config.yaml
n_layer: 12
d_model: 320
n_head: 10
n_kv_head: 10
head_dim: 32
d_mlp: 2560
vocab_size: 8192
activation: "relu"
norm: "layernorm"
norm_place: "pre"
norm_eps: 1e-06
positions: "learned"
qk_norm: false
attn_scale: 0.177
bias: "all"
tie_embeddings: true
parallel_block: false
init: "uniform"
init_std_qkv: 0.0259
init_std_o: 0.00528
init_std_up: 0.0259
init_std_down: 0.00528
optimizer: "muon"
lr: 0.00826
lr_mult_qkv: 0.7
lr_mult_o: 3.0
beta1: 0.95
lr_head: 0.00396
warmup_steps: 200
schedule: "wsd"
decay_fraction: 0.67
decay_shape: "linear"
final_lr_fraction: 0.1
batch_tokens: 65536
seq_len: 2048
doc_mask: true
train_tokens: 565900000
steps: 8635
dataset: "wikipedia_en"
Each number is 50 + 15 x the weight over its row's rms, rounded and kept within 0 to 99. Layers, rows and columns count from 0. The size before them is the row's rms in percent of the matrix's.

# q: layer 4 attention query, 320x320, rms 0.0844, rows 222-242, columns 64-127
# k: layer 4 attention key, 320x320, rms 0.0774, rows 222-241, columns 64-127
# v: layer 4 attention value, 320x320, rms 0.0904, rows 192-223, columns 64-127
# o: layer 4 attention output (transposed), 320x320, rms 0.339, rows 192-223, columns 64-127
q222 059:48 20 30 60 44 53 56 67 28 27 81 55 47 46 41 73 67 60 68 55 39 41 50 52 43 66 73 26 62 49 65 47 74 77 41 39 63 63 50 31 46 59 56 55 51 47 43 47 65 29 50 47 52 55 69 85 74 41 25 26 38 54 68 52
k222 063:36 40 50 54 50 65 66 58 64 48 43 46 56 48 69 72 35 79 41 62 51 35 50 72 13 46 37 55 70 44 65 41 42 81 22 28 51 60 53 41 43 48 43 57 53 42 58 60 66 39 18 44 50 68 49 78 87 76 47 58 51 44 44 57
q223 074:49 22 50 67 43 69 48 64 38 80 82 63 55 49 48 64 65 28 25 43 57 15 47 58 44 35 65 70 44 73 51 37 47 47 41 62 72 40 47 26 30 58 63 47 51 61 29 59 62 73 49 53 37 72 41 44 71 51 51 53 51 13 40 55
k223 067:34 32 53 48 48 51 37 39 38 60 33 64 47 47 18 56 60 32 39 36 54 38 52 78 60 31 50 62 47 60 45 49 45 48 33 10 34 50 58 38 40 37 53 60 54 83 35 57 49 33 69 40 34 59 73 42 59 45 80 54 71 50 37 70
v192 090:27 60 47 38 62 36 22 55 34 48 61 48 42 57 75 35 36 69 35 64 58 45 58 52 49 45 37 77 54 36 89 82 60 56 32 27 56 36 37 35 58 38 52 19 49 68 28 44 69 39 42 54 65 74 65 38 67 62 34 52 48 43 63 72
o192 081:76 37 71 82 27 60 77 20 58 32 38 36 64 60 52 54 49 54 62 20 54 79 40 43 29 56 39 01 43 50 28 50 47 35 69 68 40 82 59 76 39 70 62 57 36 27 52 38 18 58 51 33 49 39 58 45 53 18 46 48 43 72 61 24
v193 091:41 36 73 31 65 42 43 44 58 05 55 64 54 63 39 34 47 37 42 54 76 39 49 41 52 63 59 38 30 49 60 42 40 62 44 71 43 45 59 58 29 36 31 64 64 69 59 47 42 65 60 34 27 48 38 40 63 53 44 48 64 58 63 76
o193 086:56 72 35 85 39 57 38 42 17 82 53 27 34 47 62 68 66 66 49 37 21 62 56 52 37 44 55 58 60 69 16 61 74 39 43 49 54 78 63 74 68 76 65 50 46 26 50 45 42 39 20 64 49 44 53 37 56 13 48 52 42 58 25 27
v194 091:63 44 44 53 36 39 40 51 37 53 46 67 41 62 63 36 40 42 55 41 86 58 49 38 51 54 44 39 50 46 49 47 15 81 12 37 47 41 43 33 77 56 37 31 67 57 46 36 48 67 29 38 56 50 63 85 16 57 37 10 28 34 56 26
o194 085:23 78 45 65 81 53 17 45 65 31 64 16 50 28 24 60 66 55 40 59 23 49 47 73 43 32 45 59 59 58 46 67 58 19 83 55 56 59 65 75 39 44 47 78 42 60 46 53 40 45 31 70 45 68 49 28 51 35 53 64 65 67 46 43
v195 093:60 44 35 65 74 48 51 70 25 46 38 45 39 58 49 54 47 43 64 44 67 41 68 43 40 61 50 74 47 28 55 21 45 40 18 29 28 55 67 46 37 18 54 49 48 25 45 35 36 37 70 42 52 62 64 33 56 60 51 39 53 62 23 28
o195 083:53 38 73 53 49 44 47 32 58 33 70 76 33 48 73 50 57 74 50 57 67 26 14 42 77 35 65 57 63 76 67 73 50 33 78 83 73 66 43 67 52 70 68 36 62 55 57 54 47 50 29 57 60 49 42 60 35 34 46 50 45 33 66 70
v196 091:52 50 28 70 65 37 44 30 21 51 52 50 40 42 64 62 40 76 45 33 47 55 58 63 46 31 55 39 67 43 34 57 47 63 40 27 50 48 53 46 35 51 52 20 32 65 27 72 56 72 42 53 52 53 58 71 29 45 67 58 51 49 56 52
o196 080:45 54 59 30 45 53 50 52 49 48 57 76 36 51 43 25 74 40 66 84 54 59 23 59 53 65 50 70 37 69 62 64 51 38 42 70 44 47 69 33 50 54 37 67 66 53 50 53 64 30 37 38 38 64 26 48 44 52 43 38 49 40 39 55
v197 087:66 30 67 43 72 49 48 51 44 42 55 78 27 59 67 67 64 40 59 74 50 56 56 33 39 67 61 56 65 44 54 30 55 31 55 74 38 46 81 33 43 48 56 45 35 35 43 45 50 50 45 68 40 40 73 39 42 62 96 68 30 79 72 63
o197 078:28 54 35 52 27 63 63 58 52 46 54 18 53 28 52 63 33 40 32 37 27 43 65 67 43 42 39 50 32 51 61 75 71 49 25 15 44 45 31 49 62 52 27 87 94 72 68 51 60 42 67 30 61 59 20 62 41 49 31 34 45 36 43 34
v198 090:57 21 36 56 29 57 72 22 58 59 35 67 95 47 56 44 51 33 51 41 65 69 42 52 41 53 25 87 68 31 41 52 57 45 64 36 53 39 74 61 40 59 63 70 57 61 34 61 25 64 55 51 68 56 60 50 41 62 61 60 44 34 17 48
o198 079:50 70 61 51 69 63 27 70 52 50 50 43 21 44 55 65 65 41 50 64 48 44 48 57 71 66 64 18 51 43 54 26 49 88 54 62 57 47 39 40 68 36 33 32 40 41 43 64 92 50 36 46 55 55 35 47 67 35 53 35 63 60 75 54
v199 088:79 55 62 72 49 43 13 48 55 51 43 45 57 47 33 23 25 55 31 42 32 64 43 59 47 46 50 61 74 51 69 49 32 52 57 60 51 25 43 59 74 28 56 53 68 47 52 59 35 48 68 37 65 27 22 47 39 52 53 80 66 37 43 40
o199 079:28 42 39 48 43 65 58 49 59 37 57 57 38 54 52 75 75 64 65 56 74 14 67 48 27 48 63 45 39 43 43 51 59 38 41 63 45 84 60 56 30 66 34 55 40 51 44 29 61 51 33 63 47 71 77 46 56 66 51 10 50 44 53 50
v200 098:70 58 61 52 61 39 42 29 85 53 51 60 27 51 48 54 62 63 61 58 70 64 52 61 44 36 39 55 62 47 72 36 38 46 55 50 75 71 27 61 45 56 46 62 48 50 64 48 60 49 57 46 50 46 35 55 41 42 59 53 58 73 40 53
o200 081:62 52 47 76 61 59 62 65 30 40 46 40 68 52 47 57 49 60 41 42 28 25 38 20 42 79 56 31 75 53 48 65 37 27 38 23 12 42 51 52 57 73 44 44 53 66 38 46 39 26 68 51 54 55 58 48 65 56 41 51 37 30 73 53
v201 089:13 39 31 79 41 64 44 77 36 45 47 39 59 49 72 41 53 40 72 19 42 66 40 39 46 50 57 50 41 40 37 49 49 56 54 48 58 72 86 50 69 41 59 48 26 18 42 32 53 59 45 46 55 48 65 41 52 83 72 30 32 53 67 20
o201 081:66 65 76 32 43 45 37 33 46 58 58 51 30 70 41 43 60 39 38 67 55 16 52 47 45 50 54 77 54 65 51 48 46 68 55 56 45 20 19 41 43 55 35 53 60 48 38 77 66 38 45 48 19 30 32 51 37 56 21 49 47 46 38 75
v202 091:31 79 45 74 57 70 09 50 51 52 67 53 48 62 45 29 34 70 43 31 60 50 51 39 45 63 20 31 49 43 48 50 46 66 60 31 33 59 46 76 75 51 52 48 53 43 59 57 42 48 61 61 52 14 43 91 55 56 75 58 56 39 57 58
o202 078:65 27 46 38 54 40 88 59 35 49 30 38 48 43 59 56 73 64 48 59 34 51 56 60 69 57 56 48 57 41 38 66 59 31 37 58 67 53 50 61 36 39 36 47 59 70 72 40 75 68 42 57 51 74 62 09 52 46 45 70 62 61 50 50
v203 091:53 55 33 13 57 52 62 57 42 32 76 40 64 34 59 70 70 72 52 64 44 45 24 13 34 37 46 34 25 37 62 47 47 70 74 26 72 55 25 50 83 61 17 42 68 45 38 49 56 52 50 63 42 42 31 48 49 64 37 28 48 40 51 52
o203 082:28 36 40 74 20 59 41 30 46 67 36 45 50 53 53 31 53 52 75 36 69 40 57 78 55 45 50 68 82 61 46 50 48 08 15 67 20 28 72 98 56 26 85 33 27 62 57 51 35 69 51 51 73 73 55 57 59 43 59 68 50 31 53 65
v204 096:57 52 57 53 59 58 62 66 38 44 42 28 84 64 60 32 45 35 68 37 40 46 84 38 48 48 63 61 43 66 65 81 42 52 30 38 45 43 70 38 51 53 27 58 33 58 45 49 38 51 60 59 36 47 35 23 52 41 51 70 56 40 59 58
o204 083:45 58 62 36 62 38 10 71 60 51 43 62 33 29 45 49 51 75 56 50 72 68 42 50 63 62 33 56 41 41 45 13 61 45 68 62 74 67 39 42 52 40 58 30 77 60 45 56 45 47 41 46 39 53 52 70 52 65 51 60 61 55 60 36
v205 093:57 50 54 70 65 61 58 49 16 28 75 60 46 62 59 60 55 48 35 29 25 47 64 77 58 35 43 50 63 48 72 40 48 42 62 44 63 65 44 36 28 58 14 36 63 34 42 30 51 52 45 60 57 44 48 62 64 49 58 80 40 52 61 53
o205 084:73 39 47 18 34 47 63 77 64 60 20 51 41 39 42 52 37 45 79 69 93 42 59 14 52 61 52 55 30 51 12 81 49 57 49 33 55 53 53 55 70 42 61 41 56 77 48 49 49 42 76 43 42 54 65 42 36 62 63 50 64 55 40 60
v206 093:68 70 45 21 70 74 46 14 51 48 72 28 54 64 51 75 47 36 59 45 66 42 45 52 76 54 40 48 64 61 52 43 49 40 42 80 42 62 18 38 38 26 58 60 51 39 48 54 47 51 42 22 26 29 23 78 41 44 66 59 62 49 28 41
o206 086:47 60 59 78 53 30 47 94 51 52 44 44 32 26 55 49 28 70 44 66 60 51 64 39 32 58 63 55 35 58 45 49 51 57 59 31 47 36 63 64 88 92 44 52 57 73 32 55 22 42 20 53 85 75 66 18 66 51 30 36 50 67 53 48
v207 092:50 38 33 29 54 46 32 51 37 65 31 51 60 37 41 60 66 37 38 47 59 33 50 42 49 42 50 62 51 43 51 25 57 48 49 14 35 49 70 36 53 71 63 57 44 64 70 51 40 50 39 41 52 68 73 58 26 45 74 47 49 41 52 47
o207 087:62 58 49 54 37 59 74 67 46 50 54 41 34 64 49 47 35 86 50 68 00 76 53 47 52 49 40 27 50 36 62 76 44 70 68 77 66 51 41 62 38 12 57 45 62 65 44 10 69 51 49 49 56 27 43 35 64 38 37 67 60 39 56 40
v208 093:43 44 39 44 63 38 54 37 51 66 48 37 17 65 46 22 70 41 32 57 80 54 49 23 49 46 79 49 76 33 24 48 66 37 43 29 77 43 49 36 06 65 66 42 57 47 49 26 38 32 43 40 61 39 41 55 56 47 60 17 41 53 79 52
o208 084:59 62 63 54 35 55 44 40 52 49 63 87 65 45 44 55 30 46 59 35 18 36 43 45 66 67 42 61 35 67 65 53 16 54 52 84 22 47 54 56 66 43 44 57 47 53 30 48 49 46 59 69 35 84 63 33 48 55 62 62 56 67 32 64
v209 092:64 61 32 38 53 64 63 51 54 11 67 35 57 62 67 67 46 36 18 47 46 51 62 55 55 62 59 55 48 64 63 57 20 56 42 41 50 67 47 69 37 51 41 40 36 65 61 42 51 37 42 70 63 58 46 51 42 65 31 58 60 40 51 31
o209 080:35 36 57 66 64 25 39 53 53 75 52 74 49 25 47 37 59 63 62 72 77 61 51 38 64 32 57 66 57 54 59 36 87 25 58 78 32 36 64 30 55 51 41 56 67 52 28 52 45 66 53 50 33 62 37 47 56 43 75 44 16 43 55 34
v210 096:42 53 62 41 45 51 61 72 33 70 48 61 82 58 42 61 39 25 60 64 56 50 43 50 40 56 52 32 53 51 38 58 48 48 42 48 51 66 46 31 60 47 61 67 37 73 54 54 59 24 44 53 41 30 42 24 74 51 38 75 51 58 56 45
o210 082:48 63 53 38 48 64 46 19 67 29 41 31 28 40 44 51 40 71 27 37 45 67 62 57 89 41 38 69 52 32 43 39 40 44 51 54 31 50 78 72 57 37 28 31 69 29 51 41 24 72 63 44 67 63 63 65 43 25 70 44 43 47 55 41
v211 103:33 63 27 50 43 26 61 52 67 65 54 37 41 68 56 27 49 40 53 77 82 54 64 37 46 67 44 45 27 75 66 11 48 70 52 68 15 53 44 50 63 52 31 83 88 34 50 53 38 52 78 59 53 67 30 43 49 48 58 27 66 38 50 54
o211 087:63 34 85 60 57 58 37 34 27 44 41 68 36 36 41 53 60 49 36 41 26 47 51 26 42 63 48 43 77 46 23 75 44 39 54 50 66 37 48 47 28 45 67 40 40 58 58 60 62 49 24 39 51 57 70 51 68 58 63 47 21 85 30 31
v212 093:51 21 45 51 19 51 51 73 69 32 43 38 37 65 55 48 41 44 63 34 53 59 46 42 47 47 52 35 45 28 42 59 46 45 49 64 35 56 50 57 73 49 79 48 65 10 61 27 47 51 74 48 45 34 57 40 39 42 34 49 60 48 34 55
o212 086:50 85 48 51 81 58 44 53 43 59 48 48 88 49 41 45 72 45 39 69 24 37 41 74 39 46 44 53 67 48 48 38 47 63 38 46 71 57 54 54 23 58 14 73 34 71 33 65 61 61 42 55 52 45 56 59 58 40 47 47 32 65 59 57
v213 094:63 53 68 37 27 47 58 67 75 27 19 66 73 48 60 53 41 47 49 17 51 54 53 84 61 41 35 22 63 51 82 14 31 34 38 66 68 35 52 67 57 49 57 57 45 57 63 57 15 57 46 67 59 59 34 65 80 68 58 38 75 24 50 42
o213 085:38 46 21 55 62 18 60 25 44 70 61 39 23 63 24 63 61 58 48 68 42 42 51 38 35 71 57 67 62 39 28 81 41 62 76 51 30 57 51 68 39 45 49 33 46 25 47 35 91 52 53 36 44 48 61 47 44 22 35 49 19 69 33 51
v214 087:48 85 78 42 49 50 51 46 53 66 54 52 47 35 29 30 56 66 38 31 16 69 41 39 63 67 36 45 83 62 55 00 66 17 51 26 51 38 39 77 45 41 33 70 54 74 72 38 40 58 47 62 40 50 45 60 42 02 33 54 16 69 57 54
o214 079:67 29 25 50 58 52 57 49 62 32 66 32 47 60 54 76 51 52 54 59 48 48 60 63 51 24 40 36 15 52 41 83 41 60 54 55 56 68 46 41 69 68 49 43 42 40 46 38 71 29 55 48 47 55 60 43 54 83 74 50 86 30 26 39
v215 093:48 43 30 46 58 41 34 49 46 56 41 70 29 54 51 48 35 20 54 61 41 35 61 41 61 54 48 42 38 40 56 45 54 25 32 60 46 31 69 55 46 51 46 41 56 64 21 29 48 69 39 54 50 56 44 30 70 30 47 21 64 36 62 56
o215 079:42 52 53 59 56 53 55 36 72 45 51 41 53 49 45 42 66 79 44 35 38 55 32 47 29 33 38 50 59 62 40 57 47 67 81 48 49 66 27 53 66 51 32 66 30 26 54 72 35 32 36 45 73 43 68 62 41 58 53 77 49 75 21 19
v216 098:35 43 66 53 37 53 32 34 42 71 64 72 39 17 59 43 42 31 54 55 62 52 54 54 37 49 48 63 16 70 36 47 41 39 35 42 49 58 36 58 48 50 60 39 71 57 46 30 27 51 46 63 42 48 36 50 56 49 58 30 33 45 60 66
o216 085:70 48 40 60 52 47 76 52 50 41 23 28 44 78 23 69 63 61 54 57 26 44 38 50 72 46 35 52 64 43 58 72 75 73 52 51 56 64 68 42 72 37 53 38 38 34 46 54 79 47 48 53 52 37 54 51 45 74 37 61 74 44 50 54
v217 091:63 50 48 58 44 65 73 52 37 32 64 46 30 55 69 66 49 34 60 71 58 57 53 77 32 74 53 41 40 63 34 57 39 41 51 32 68 63 19 21 42 44 54 44 16 22 48 48 58 31 45 73 87 61 35 42 47 73 44 70 72 33 60 48
o217 079:35 45 46 52 73 42 46 53 39 54 21 75 67 37 56 34 41 61 30 38 52 48 49 35 56 29 44 42 66 47 73 63 47 48 51 64 48 55 67 54 49 73 46 34 70 82 51 34 52 40 41 31 17 30 42 67 52 64 52 17 44 58 32 93
v218 095:45 58 67 60 37 49 56 37 50 53 70 59 72 58 36 50 62 50 68 68 25 75 54 48 79 59 59 60 74 50 45 47 44 86 38 54 61 67 44 29 56 24 35 78 38 63 45 57 55 35 51 52 79 54 39 47 51 44 49 58 77 48 38 47
o218 084:66 53 48 43 53 35 61 51 52 40 39 43 29 45 63 60 65 46 57 56 64 20 28 45 16 27 47 48 25 56 52 59 59 13 50 29 44 51 54 68 55 80 71 45 36 48 60 67 56 49 37 41 37 35 57 60 51 37 59 40 40 54 64 55
v219 099:28 30 42 59 47 67 44 50 45 60 44 81 42 20 53 36 22 62 62 47 46 49 47 37 49 59 68 54 84 15 44 56 51 65 37 39 34 64 48 47 34 53 44 51 20 61 57 43 67 49 53 85 43 59 50 44 40 14 22 67 66 41 44 07
o219 089:84 72 66 25 57 72 44 78 62 54 51 32 63 91 34 51 75 30 52 65 59 44 52 87 91 37 49 53 09 67 63 58 34 28 50 50 60 32 45 37 68 37 83 16 35 33 49 61 40 57 60 26 42 33 75 40 47 61 80 26 24 45 62 94
v220 092:29 64 50 74 38 54 28 59 60 35 28 42 73 30 39 60 52 35 34 46 46 08 52 26 45 36 91 72 60 52 55 35 61 39 53 69 50 50 36 54 62 29 18 70 91 59 70 62 46 39 49 33 17 43 46 46 52 60 44 36 54 33 38 30
o220 081:72 43 40 22 67 40 82 50 67 53 80 55 43 46 55 31 45 60 68 50 46 87 45 58 47 56 34 46 61 51 47 53 52 49 36 24 27 49 72 42 46 52 75 50 20 47 35 37 38 59 48 78 96 71 45 60 45 46 58 63 31 88 70 56
v221 095:52 68 85 55 47 51 49 53 37 37 19 32 45 39 29 64 46 56 31 31 18 49 44 46 69 37 54 56 69 51 54 35 70 44 64 45 61 38 65 43 58 72 46 41 32 50 49 91 48 32 70 75 64 67 70 34 02 38 46 51 48 50 26 45
o221 079:50 41 30 33 63 46 62 52 67 51 74 32 36 42 70 54 52 51 55 54 61 54 66 63 24 59 50 47 55 60 53 52 18 42 45 49 41 70 24 59 65 25 48 59 65 39 49 10 51 56 51 38 37 27 39 77 97 50 38 65 50 41 56 38
v222 094:29 78 27 75 66 54 54 51 42 25 53 71 56 66 65 45 44 71 51 37 43 44 71 49 41 51 55 55 63 52 68 60 47 89 51 46 42 48 64 50 35 64 59 60 40 65 92 78 21 76 59 76 32 77 80 72 16 38 67 49 48 62 50 58
o222 084:60 22 57 32 33 35 51 46 54 63 32 55 34 46 38 54 53 29 57 35 63 39 31 49 56 37 70 37 37 38 44 31 29 17 23 43 63 69 39 58 58 39 51 49 80 38 36 53 70 28 38 36 52 33 46 31 63 48 31 49 82 32 44 38
v223 093:58 63 33 91 44 63 64 37 45 56 73 52 66 47 82 38 56 68 58 53 20 60 51 47 52 48 44 46 56 50 68 39 53 34 58 54 41 75 43 27 63 57 50 23 49 51 06 55 30 52 62 35 52 37 75 40 47 47 57 57 56 64 44 51
o223 084:42 20 67 29 55 46 06 57 38 63 38 57 30 65 19 39 57 32 36 59 87 60 44 53 59 62 55 78 39 73 21 58 50 72 29 55 63 31 51 58 48 24 75 80 58 69 86 60 63 45 53 80 32 72 35 57 37 50 59 39 45 34 43 42
q224 127:44 54 47 30 54 22 54 42 38 62 71 45 47 34 17 67 47 40 55 51 68 99 61 45 52 47 64 26 50 46 45 44 48 82 23 53 51 58 15 44 28 63 46 55 68 49 55 30 61 25 56 76 65 48 72 55 48 59 54 71 80 58 39 50
k224 132:56 52 50 22 51 35 58 54 47 44 58 58 57 31 34 56 58 26 48 74 47 75 23 80 53 48 53 31 34 55 54 72 44 47 55 20 43 47 78 44 45 33 71 49 57 18 55 40 58 48 46 49 51 33 66 58 55 42 42 61 64 67 31 45
q225 140:49 42 50 43 49 28 87 50 75 38 61 54 48 43 28 47 83 42 71 34 42 45 47 80 76 57 56 36 35 30 61 36 58 80 47 28 73 43 30 48 30 56 59 43 43 65 21 21 56 54 42 44 53 38 67 40 62 50 51 51 65 67 55 59
k225 129:66 70 52 48 44 38 61 54 63 38 60 45 38 31 40 30 49 60 63 32 67 32 59 69 47 61 47 61 24 30 78 51 44 59 51 38 49 56 48 75 43 78 47 22 69 38 47 34 60 27 41 64 47 46 66 47 31 59 40 49 69 41 48 54
q226 136:59 63 48 62 32 52 50 69 55 42 50 42 50 22 33 68 65 36 79 40 41 66 43 51 24 42 69 69 58 69 45 70 86 62 41 38 31 39 36 38 60 56 47 72 45 60 46 39 45 86 53 45 31 52 60 44 69 62 24 49 25 42 52 53
k226 135:56 59 60 48 34 64 64 61 49 66 62 64 48 61 60 35 52 56 65 43 52 68 66 51 55 20 66 70 50 53 50 60 60 48 21 36 41 47 50 55 75 50 77 77 72 45 28 59 38 34 60 59 69 35 51 67 52 37 28 62 74 40 43 44
q227 147:71 28 52 49 33 47 46 52 50 54 45 48 41 68 62 36 66 51 82 55 35 46 51 62 39 60 66 53 70 37 62 72 51 41 58 48 55 54 65 62 50 79 45 29 59 46 56 53 29 51 42 33 48 68 59 58 60 40 54 41 37 27 75 49
k227 139:48 17 37 85 50 27 18 31 54 70 37 50 42 62 54 53 27 47 51 56 40 51 77 58 42 47 43 32 54 49 32 43 49 41 47 59 65 74 43 62 41 60 56 69 39 33 71 75 38 10 59 34 40 55 63 28 49 83 51 60 57 43 57 33
q228 134:44 55 35 49 64 38 56 40 56 48 72 56 70 56 54 28 40 72 73 41 53 27 44 68 19 51 75 83 64 64 65 62 50 55 56 56 55 37 33 56 42 49 72 72 70 65 55 28 34 35 61 47 45 58 61 46 50 46 36 60 62 63 35 68
k228 134:76 44 52 39 57 54 64 52 58 28 34 54 56 74 61 62 23 65 43 58 47 31 59 52 19 30 48 58 26 30 63 73 76 47 59 52 38 66 74 83 61 48 49 61 43 60 30 42 28 41 59 47 51 34 52 74 46 52 46 50 52 40 70 43
q229 132:62 35 48 46 60 55 61 65 41 20 46 59 47 74 42 29 24 47 36 39 26 45 25 55 49 57 62 62 70 68 23 57 69 48 38 48 69 70 54 54 28 62 22 65 63 62 43 19 50 53 59 35 76 28 65 40 24 33 39 57 40 40 59 43
k229 127:15 25 48 37 45 32 41 37 60 65 25 72 32 61 62 73 53 38 49 74 61 51 59 75 19 22 62 61 85 59 57 81 45 52 61 57 36 45 44 39 45 36 36 59 35 67 44 57 48 37 49 67 87 49 46 63 59 37 23 46 69 42 50 45
q230 144:39 36 39 80 48 60 56 59 35 81 40 70 51 63 65 79 59 30 45 36 49 36 61 45 51 46 44 40 54 48 55 68 56 58 62 49 62 54 08 32 29 95 36 41 44 70 57 24 58 67 42 75 65 42 29 35 39 49 48 31 55 47 61 27
k230 135:32 63 44 63 39 46 55 33 59 53 46 70 44 54 48 63 57 71 46 55 49 52 45 63 49 41 56 31 67 26 55 25 84 29 53 46 39 41 66 30 63 31 30 35 58 49 65 64 59 75 48 30 35 46 25 75 49 50 36 38 43 49 13 41
q231 140:62 52 45 64 68 85 38 41 75 65 53 53 44 40 66 38 55 52 09 56 56 59 55 56 28 65 24 55 61 43 44 50 39 65 29 51 55 39 42 70 47 73 63 51 49 64 39 65 18 43 69 62 33 40 30 74 67 43 41 67 41 52 41 23
k231 132:49 56 38 52 31 87 38 67 30 68 58 37 51 53 63 17 55 48 39 65 41 28 51 56 23 61 50 62 80 67 45 30 34 29 32 63 62 44 26 49 50 25 26 53 34 47 56 53 63 63 58 22 25 63 56 65 69 25 29 15 44 35 67 34
q232 145:54 29 62 80 27 26 67 57 43 50 35 48 48 64 45 48 43 67 62 40 35 40 48 56 70 61 87 17 39 49 32 69 49 55 59 46 33 72 53 40 48 97 43 54 70 57 76 71 39 53 54 23 42 60 55 52 49 78 82 60 56 48 54 47
k232 139:65 57 76 62 59 56 79 38 47 47 37 42 28 42 65 55 26 64 32 66 47 71 33 35 58 48 63 23 71 46 28 59 66 49 34 33 50 46 59 43 29 65 59 84 70 28 51 37 60 36 28 62 61 42 60 33 71 73 38 46 68 41 34 39
q233 140:42 55 43 41 62 69 28 51 75 50 32 68 35 73 49 30 65 45 57 54 45 28 57 44 44 52 61 19 81 52 36 59 60 84 67 34 45 37 54 47 60 49 46 55 68 59 47 48 62 50 42 27 54 70 43 65 49 43 55 48 59 64 73 58
k233 136:42 71 54 46 37 68 76 65 55 83 33 46 62 50 44 48 31 22 39 73 45 33 62 31 21 40 74 24 67 45 45 51 45 59 44 44 37 48 26 40 46 49 51 36 75 36 67 34 57 49 84 33 70 64 54 64 29 19 81 22 41 39 49 49
q234 141:45 69 59 21 52 65 50 37 57 69 26 44 33 53 62 44 37 56 10 58 63 41 64 47 70 53 45 47 47 75 59 47 37 66 54 51 27 21 52 47 46 61 36 40 51 43 55 58 50 54 70 35 35 40 24 44 25 31 62 56 73 67 40 36
k234 132:43 52 67 36 69 44 62 46 45 49 45 64 39 63 53 58 34 34 18 55 56 51 55 63 66 68 29 46 60 29 45 52 35 54 47 66 34 16 56 61 54 64 55 26 74 34 48 44 35 23 72 32 24 46 38 50 30 37 73 36 72 39 53 57
q235 144:47 52 55 72 51 70 32 56 57 34 49 13 66 43 66 08 47 39 47 40 58 57 37 40 39 29 55 33 75 37 46 68 58 33 50 37 56 29 40 07 49 29 67 59 21 70 43 55 57 42 59 37 75 55 46 39 37 68 41 11 52 25 49 68
k235 134:53 41 69 59 60 37 00 56 81 56 47 46 34 43 67 41 79 44 88 52 46 63 66 62 32 42 60 34 27 62 52 76 44 45 52 28 32 51 67 31 31 52 45 55 28 59 27 51 68 83 37 52 28 51 48 47 44 54 56 00 43 29 52 69
q236 139:40 48 48 60 53 49 60 50 41 55 44 56 29 61 79 33 25 60 49 30 28 43 51 51 68 54 55 44 72 54 53 50 24 64 54 31 71 38 52 53 39 15 57 55 61 45 54 41 40 63 54 38 61 77 56 55 48 82 53 43 08 57 40 56
k236 134:45 74 66 43 72 62 38 52 61 50 39 54 55 52 62 41 55 43 19 39 68 57 46 36 65 56 44 54 37 34 45 41 42 48 40 45 54 32 31 63 51 24 42 46 33 59 60 55 77 70 09 58 72 36 77 17 52 41 25 43 50 41 23 35
q237 153:55 53 60 55 37 57 48 61 68 59 48 56 67 49 52 71 66 81 72 53 38 53 39 49 55 06 77 36 56 51 31 46 53 55 44 50 32 37 49 36 55 77 48 53 70 70 59 50 47 49 39 30 66 52 65 50 62 62 20 58 65 37 67 71
k237 141:50 69 79 44 25 54 38 45 85 26 48 27 55 56 46 45 86 66 52 55 42 46 52 31 10 36 43 27 69 45 46 47 83 69 56 69 37 55 60 47 76 81 32 67 67 52 58 27 58 66 31 39 67 34 47 39 50 64 39 71 34 40 38 58
q238 139:50 27 35 62 58 65 48 23 52 50 49 49 43 52 68 37 37 58 52 45 76 57 57 40 66 57 53 48 71 68 40 59 27 50 67 55 70 50 53 54 49 37 51 62 46 49 47 63 62 49 45 57 21 61 63 26 64 44 62 71 20 49 58 37
k238 131:57 45 41 55 67 57 54 56 38 44 46 48 57 47 43 29 14 54 27 53 47 29 61 85 69 41 77 46 38 50 41 39 44 43 49 33 78 54 56 09 34 41 73 39 54 64 27 42 31 56 66 39 58 41 33 50 49 65 61 35 43 40 42 80
q239 139:60 45 29 29 48 37 44 62 33 55 30 44 36 66 34 76 70 06 34 77 69 31 20 45 37 80 60 58 53 52 21 60 51 24 54 52 44 60 63 39 59 39 70 27 64 61 69 47 38 42 26 35 36 52 44 57 60 60 27 52 35 53 58 59
k239 130:30 39 20 81 73 56 53 79 61 59 63 66 62 60 44 54 61 36 16 58 45 44 59 31 15 34 53 61 39 65 46 68 55 36 44 73 55 77 71 35 61 57 66 41 57 74 66 50 50 29 51 70 46 26 41 37 37 07 54 42 41 61 61 50
q240 126:63 48 39 59 51 57 56 22 44 50 66 33 55 72 57 28 81 73 58 55 40 25 38 24 41 69 69 73 47 65 40 54 29 61 54 61 60 43 70 58 54 56 41 47 35 43 56 54 35 47 56 56 43 53 63 65 70 46 75 42 26 25 34 43
k240 126:62 30 57 71 53 40 49 60 70 61 45 52 72 37 33 46 19 63 60 60 40 40 32 56 70 52 47 65 17 43 38 52 46 41 31 72 61 52 28 38 29 60 99 58 60 53 53 50 53 34 56 58 50 46 41 63 75 48 67 62 38 51 44 49
q241 123:68 33 45 89 56 70 51 68 44 10 51 52 54 12 38 57 36 41 73 58 56 68 45 51 56 64 38 53 43 33 59 52 52 49 39 61 62 50 77 49 77 29 94 58 75 46 41 47 38 22 42 42 70 71 57 61 49 32 52 57 55 20 23 50
k241 122:17 47 23 57 42 45 47 46 38 81 58 40 60 74 43 51 44 44 26 30 58 43 10 55 54 40 84 43 49 63 50 53 53 28 44 42 40 52 71 52 51 57 68 66 41 35 41 60 60 35 27 71 76 53 39 27 44 51 75 63 34 37 65 70
q242 147:39 36 40 63 58 50 39 52 36 54 59 48 44 33 73 49 71 53 38 60 54 52 68 28 84 43 23 65 33 58 38 28 68 57 36 34 19 38 71 59 47 35 55 32 44 51 53 45 47 48 58 50 08 48 54 61 35 30 72 50 51 91 59 48